config.yaml
num_hidden_layers: 18
hidden_size: 192
num_attention_heads: 9
num_key_value_heads: 3
head_dim: 32
intermediate_size: 768
vocab_size: 5035
hidden_act: "silu"
norm: "layernorm"
norm_place: "pre"
norm_eps: 1e-05
positions: "rope"
rope_theta: 10000.0
rope_fraction: 1.0
qk_norm: false
attn_scale: 0.177
bias: "none"
tie_word_embeddings: false
parallel_block: false
init: "uniform"
init_std_qkv: 0.0264
init_std_o: 0.0
init_std_up: 0.0264
init_std_down: 0.0
optimizer: "muon"
learning_rate: 0.00166
lr_mult_o: 2.0
lr_mult_down: 2.0
beta1: 0.95
lr_head: 0.00639
warmup_steps: 200
schedule: "wsd"
decay_fraction: 1.0
decay_shape: "linear"
final_lr_fraction: 0.05
batch_tokens: [16384, 32768]
max_seq_len: 2048
doc_mask: true
train_tokens: 144300000
max_steps: 6192
dataset: "wikipedia_en"
Each number is 128 + 24 x the weight over its row's rms, rounded and kept within 0 to 255. Layers, rows and columns count from 0. The size above them is the row's rms in percent of the matrix's.

# layer 10 MLP down, 192x768, rms 0.157, rows 100-148, columns 512-575
size [ 99 104 104 100  96 104 103  96 100 101  93 101 100  96 103 106  92  93  94  96 103  96  97 102 102 105  97 117 102  99  95 108  99 113  99  99  91 106 107  91 102 101 125  98 105 102  96  92 100]
[[114 128 134 200 137 168 146  83 131 145 135 139 125 103 122 211 134 117 103 130 102 133 133 127 144 158 132 129  68 135 184 130 117 134 126 125 125 143 102 149 120  85 126 130 132 134 179 120 126 124 117 118 138 110 134 162 129 132  94 122 127 128 129 123]
 [103 132 134 122 133 104 145 106 130 125 128 114 115 173 121 180 136 127 129 133 162 126 127 127 176  99 125 126 140 131 156 140 111 125  89 124 111 100  70 112 127 105 131 169 131 133 126 194 126 140 139 126 148 150 127  88 110 174 117 116 117 126 122 167]
 [124 118 116 101 134 141 106 102 121 127 129 136 153  59 121 161 134 132 139 134  98 137 141 128  96  79 128  91 167 125 152 128 112 126 135 134 121 101 141 138 131 124 122 167 115 122 195 145 132 127 116 126 132 171 133 150 110 102  74 125 124 132 133 138]
 [156 126 140 183 123 177 141 151 136 119 127 191 169 176 131 155 140 130 124 128 136 116 126 123 107 120 126 105  66 134 203 132 121 127 114 132  98  81 143 127 128 112 127 155 142 139 115  90 118 129 176 152 138 125 125  93 111 132  78 114 123 120 134 136]
 [132 132 129 139 139 159 125 179 130 111 136 145 127 180 110  41 129 129  94 128 120 121 127 128  78 137 123 136 118 129 134 131 118 121 125 139 129 128 130 135 136 128 128 137 128 132 113 112 123 141 127 119 160  98 131 169 163 116 151 128 148 124 124  82]
 [117 125 136 126 134 165 125 129 130 116 129  73 122 124 140 144 129 125 121 125  73 131 130 129  87 136 130 160 102 122 121 125 138 127 132 140 136 101 111 115 124 168 131  81 127 119 219  65 130 132 117 133  70 115 126  90 141 130 181 136 119 127 127 181]
 [133 125 127  99 137  97 130 142 131 126 133 133 151 116 121  55 120 126 128 129 135 125 141 130 120  93 129 112 100 122 166 147 116 123 135 119 124 147 149 138 123 116 131 110 125 112 119 115 130 123  91 128  49  98 133 118 123 117 183 134 127 126 130 166]
 [135 125 138 129 120  50 128 199 131 134 131 111 115  93 134 133 135 126 136 135  80 118 125 132 133 124 130  92 161 128  60 121 165 117 126 140 122 138 125 144 116 133 127 192 121 129 129 175 130 123 142 125 113 121 135 124 139 107 152 124 109 138 131 164]
 [116 128 133 121 132 152 102 152 135 140 125 172 115 100 130 118 129 124 112 127 164 119 130 133 145 109 133 141 127 120 134 145 141 126 126 131 132 140 127  98 118 129 128  67 145 139 124 197 125 125 148 115 147 136 130 124 134 141 155 119 149 131 135 154]
 [136 128 120 133 128 128 148 123 124 121 128 147 106 141 127  88 136 123 118 127 127 120 129 131 122 149 123 162 168 131 109 125 140 128 138 131 133 168  96 138 128 142 130 144 142 134 125 101 129 121 139 117 119 167 125 134 151 110  98 129 123 126 131  88]
 [ 88 127 128 147 139 158 147  81 130 126 135  50 120 116 111 142 131 117 115 138 114 135 133 134 165 107 126  74 143 132 105 127 131 125 130 127 122 130 113 137 132 142 133 147 137 130 153 180 129 118 140 104  82 113 128 166 129 111 111 135 134 131 133  59]
 [158 135 132 180 134 122 139 105 128 120 133 114 101 121 121  88 125 124 132 128 110 130 129 132 123  63 128 139  84 125 135 125 132 128 130 131 114 141 131 130 134 160 135 129 128 120 124 114 131 134 178 127 179 152 123  99 180  95 137 136 134 133 123 137]
 [140 134 135 144 128 168 128 112 126 132 128 105 132 140 128 151 119 128 139 131 129 128 130 135 103  64 127 177 116 127 128 155 121 123 119 131 128  96  93 112 126 122 126 148 133 130 110 107 133 136 133 118 128 103 129  77 134 129 116 128 108 129 133  75]
 [140 126 135 148 116 164 139  99 133 120 133 119 135  96 142 113 133 130 125 122 102 129 133 126 148 132 134  60 124 130 156 142 128 129 123 128 130 123  64 153 128 166 131 138 124 137  73 102 131 123 104 135 111 117 127  96 103 133 168 144 125 134 130 106]
 [142 124 147 102 122 103 124 134 128 131 135 111 115 109 123 139 131 130 131 132  67 108 130 127 113 120 130 116 181 137  53 124 143 131 137 124 121 136 130 159 129  81 128 109 116 122  83  95 130 132 126 163  57 156 123 149  93 146 192 115 131 116 127  88]
 [144 137 128 140 128 114 108 119 129 147 121 164 140 100 137 150 102 129 149 123 142 132 134 128 116 135 129 120 151 122 123 138 126 130 100 129 137 120 107 113 135 146 132 117 132 124 169 176 124 129 100 126 134 190 127 151 121 124  18 139 121 132 123 205]
 [162 129 136 174 121 121 126 119 122 114 127 152 140 159 136 180 119 128 152 130 135 130 126 135  98 149 128 159 138 130 130 147 131 125 112 129 127 113 145 140 126 117 129  83 144 131 121 112 132 144  72 128 132 120 126 101 140 114 181 121 127 131 129 135]
 [127 126 133  78 110 109 143 171 125 130 122 150  99 152 115 109 126 130 146 130 133 119 119 127 122 112 125 170 147 123 133 122 132 129 101 114 122 147 125 123 132 124 123 114 159 124 153 178 132 123 112 131 189 132 126  88 124 135 148 119 129 128 132 125]
 [123 128 124 141 116 129 134 141 134 124 122 103 109 124 127 151 128 130 119 124 142 112 129 127 150 128 127 116 117 124 177 124 126 121 111 124 114 135  76 211 127 138 127 126 129 129 123  66 133 131 148 124 137 124 128 133 137 102 135 135 136 134 124  96]
 [131 134 145  66 137 124 131 137 127 143 121 163 140  92 128 112 116 122 114 124 156 127 128 128 170 126 125 154  53 129 129 133 131 131 149 125 119 141 143 127 135  96 128  92 114 154 221 155 121 126 141 150 133 140 134  94 129 134  80 136 141 131 123  63]
 [162 117 132 175 128 165 106 162 127 105 126 132 121 115 119 163 146 125 117 133  87 113 130 132 102 119 128 119 245 124  89 134 109 126 132 121 137 169 168 132 131 131 126 121 111 127 134 109 126 129  91 114  39 124 130 138 139 152 166 132 133 130 140 190]
 [117 130 130 153 131 126 145 157 127 144 124 120  96 102 132 148 121 135 146 129 120 130 134 126  97 147 126 127 155 138 100 108 148 135 134 127 136 120  95 131 126 142 131 109 144 137 140 115 129 146 152 148 152  95 127 157 118 127 131 125 129 125 124  93]
 [105 134 135 113 127 135 110 140 126 140 123 174 128 100 132 163 132 124 116 129 143 127 126 126 156 137 133 106  42 134 136 143 127 128 114 135 126 132  93 145 132 144 129 126 125 142  69 123 120 134 145 140 144 119 128 113 113  93 165 120 138 125 130 138]
 [101 125 120 143 127 115 125 183 127 147 126 164 109 146 122 128 122 131 140 127 131 132 129 130 106  66 124  64 192 127 102 111 149 130 121 135 119  96 123 112 120 170 128  79 129 117 141  92 130 120 121 122 126 159 127  95 140 117 149 125 122 128 127 147]
 [ 95 130 122  80 123 137 104 109 128 127 126 143 119  80 135 110 127 123 140 126 189 113 122 124 142 160 130  96 110 139 137 125 142 130 122 124 123 133 141 103 122 136 123 106 144 116  58 144 128 131 107 139 178 143 126 138 157 102  89 129 132 125 132  95]
 [139 128 129 191 123 107 128 140 130 135 131 122 170 110 129  56 139 125 126 128 158 123 121 132 139 118 136 131  84 134 170 141 135 129 129 133 128  61 195 107 125 131 124 153 117 131 105 126 137 140 119 136 113 135 127 100 137 148  97 125 112 136 133 179]
 [106 122 128 149 130 141 133 128 127 127 128 156 183 113 129 128 128 126 133 129 186 120 122 124 165 152 133 178 130 125  96 110 102 128 121 104 127  98 179 129 127 127 129 131 121 152 148 128 121 128 171 139 116 105 133 150 129  87 113 122 137 121 133 107]
 [182 117 131 132 134 113 130 127 125 133 131 110  99 142 131 111 132 131 149 132  79 132 132 127 146 124 136 226  52 136 133 131 146 130 124 127 129 104 141 135 126 138 132  95 130 102 180 143 127 128 222 140 210 134 135 134 145 150 160 129 154 130 129  83]
 [145 130 122 112 144  72 112 148 124 134 126 163 115 153 134 165 101 130 134 127  74 135 132 130 112 116 118 166 157 128 126 123 134 132 131 134 128 125 128 135 129 125 126  86 126 117  77 119 126 129 133 126 170 137 126 117 150  88  87 130 134 130 129 136]
 [130 134 121  86 141 103 128 139 122 125 126  98 140 199 125 102 123 125 121 134 115 116 121 136 105 195 127 121 158 129 121 124 103 132 132 125 134 108 140  90 133 138 128 114 134 139 123 142 132 142 109 117 135 147 119 139 158  95 112 113 137 125 121 147]
 [130 109 138  97 120 135 155 146 125 131 132  86  82 175 114  91 139 131 124 135 137 125 141 127 150  78 132 165 153 129 140 125 123 126 128 127 132 118 136 136 124  84 132 131 101 140  16 117 135 129 120 106 148 111 127 128 143 122 173 128 156 128 128 129]
 [135 132 128 133 133  51 134 146 125 132 124 136  99  62 129 121 140 134 125 128 104 124 116 123 114 123 132 124 150 131 108 121 103 126 113 112 127 113 174 143 131 175 135  80 150 121  87 111 130 134 126 134 118 109 128  81 102 136 130 127 133 123 123 144]
 [118 128 128 116 125 148 129 150 130 136 124 198 118 107 130 159 129 138 137 131 104 129 132 123 118  86 125 107 107 131  81 108 149 129 145 130 116 155 103 106 128 137 129  97 131 139 144 103 122 135 136 140 109 150 127 171 135 134 139 121 142 128 131 141]
 [123 130 124 134 127 180 153  92 127 128 130 139 127  77 128 148 128 132 124 131 139 126 135 131 130 103 129 120 143 122 159 127 109 134 143 123 127  95 113 123 131 143 129 120 140 126 141  85 134 136  86 111  71  94 130 138 134 120  59 124 124 127 127 161]
 [132 132 128 126 144 155 119 144 126 117 129 156 169 150 136 102 128 117 112 126 116 135 121 130 136 215 127 124  98 126 159 148 115 117 140 128 121 112 117 127 127 126 134 139 128 129  91 109 126 134 136 115 122 116 131 108 116 118  78 130 129 127 127 127]
 [ 93 125 150 118 132 164 112 163 122 139 125  87 122  94 123 136 139 123 120 123 135 118 130 124 104  94 130 143 165 118 148 110 143 129 138 112 119 117 159 114 124 163 134 153 112 150 131 146 130 123  80 127 142 131 131 133  89 117 135 132 120 133 132 137]
 [116 133 144 104 121 139 139 153 127 137 130 132 187  97 132 131 130 123 132 122 109 120 117 125 113 146 129 110 145 130 145 133 134 126 124  98 139 107 113 138 125 154 130 108 142 125 127 134 134 123 155 132 103 120 123  77 100  90 111 135 123 129 132 116]
 [125 122 136 106 113 172 129 115 131 140 126 122 112 102 119  86 114 127 144 131  92 138 127 132 150 120 138 101 153 136 181 130 101 130 126 131 146  84 141 118 130 151 128  93 157 119 111  82 132 128 146 144 139 117 130 156 108 123  76 143 132 130 133 102]
 [125 129 131 100 121  82 115 126 126 137 125 255 103 123 134  95 153 127 132 123 147 111 127 124  68  93 120  68 136 132 127 123 137 127 140 105 113 133 117 123 124 107 124 116 113 142 105 122 133 125  89 120 155  94 121 127 155 128 186 128 132 119 128 143]
 [113 127 126  88 127 148 135 115 122 112 123 117 128 130 117 165 109 120 127 130  97 143 121 130 140 118 122 140  63 124 156 125 140 130 121 108 122 106 114 139 130 183 135 150 134 131  81 121 132 120 180 129 160 136 137 129 120 109 207 129 107 131 120 123]
 [146 132 128  68 124 105 132 106 124 139 122 130 128  64 139 115 141 140 154 121 158 136 129 120 150 169 126 150 152 131 136 121 122 128 134 118 140 158 140 157 122 185 125 119 123 125 225 116 123 124  74 136 151 151 128 159 122 121  84 130 111 121 132  65]
 [127 137 123  52 127 128 111 106 132 112 123 111 141 110 137 142 115 126 126 128 119 131 130 135 136 116 121 119  62 122 112 144 114 121 139 138 131  88 187 116 124 105 128 136 123 128 147 115 133 126  96 121  98  92 129 158 117 166 183 136 122 135 135  75]
 [125 127 120 101 140 150 149 176 129 130 133 129 101 105 115  58 109 122 145 135 152 136 131 131 186 117 129 106  89 134  82 131 121 132 133 140 132 116 125 133 127 140 131 106 136 122 114 141 129 132 160 128 243 114 133 161 155 132 135 138 133 128 132  92]
 [121 129 114 129 136  58 140 173 127 106 130 140 110 185 133 124 122 136 119 130 122 127 131 131 104 119 125 147 145 125  99 111 122 120 118 140 117 172 124 130 128 119 129 127 142 113 139 124 137 148  78 129 111 111 126 113 151 129 143 126 139 133 133 129]
 [177 127 130 119 126 112 129 143 125 120 126  84 123 129 122 163 124 131 119 127  77 140 120 123 170 122 124 136  94 124 160 117 144 128 143 127 119 120 132 131 128 145 129 136 132 122  99 177 130 135 178 145 165 138 128 122 135  96 123 130 123 128 126 129]
 [143 124 140 176 118  73 132 137 129 126 122  98  92 162 126 145 134 135 142 124  30 123 125 125 147 118 128 138 113 133 137 128 152 129 137 124 132 115 171 137 129 132 129 155 125 123 114 114 130 131  74 127  61 145 126 116 168 158 187 131 136 132 124 143]
 [128 121 123 184 128 106 134  79 132 120 127 188  95 155 128 152 135 126 128 121 134 128 131 123 126  99 123  87 146 119 156 133 106 130 135 131 121 105 147 102 125 104 122 110 129 118 171 147 115 125 125 132 184 128 133 120 122 148 177 128  91 125 143 133]
 [166 133 132 127 127 149 129 145 122 114 131 142 136 163 125 177 124 127 125 133 141 116 128 130 109 127 131 128 168 131 111 122 121 130 126 124 150  75 128 119 134 115 125 131 119 164 124 106 132 123 105 122 198 142 123 107 116 114  93 121 125 124 128 111]
 [131 124 119 143 137 139 123 100 125 131 126 120 120 109 132 160 119 122 114 133  82 121 133 137 153 125 128 117 156 124 119 132 102 128 117 140 135 191  99 116 126  78 129  94 144 123 130  88 133 122 125 124  91 151 129 136 146 148 144 127 125 132 135 148]]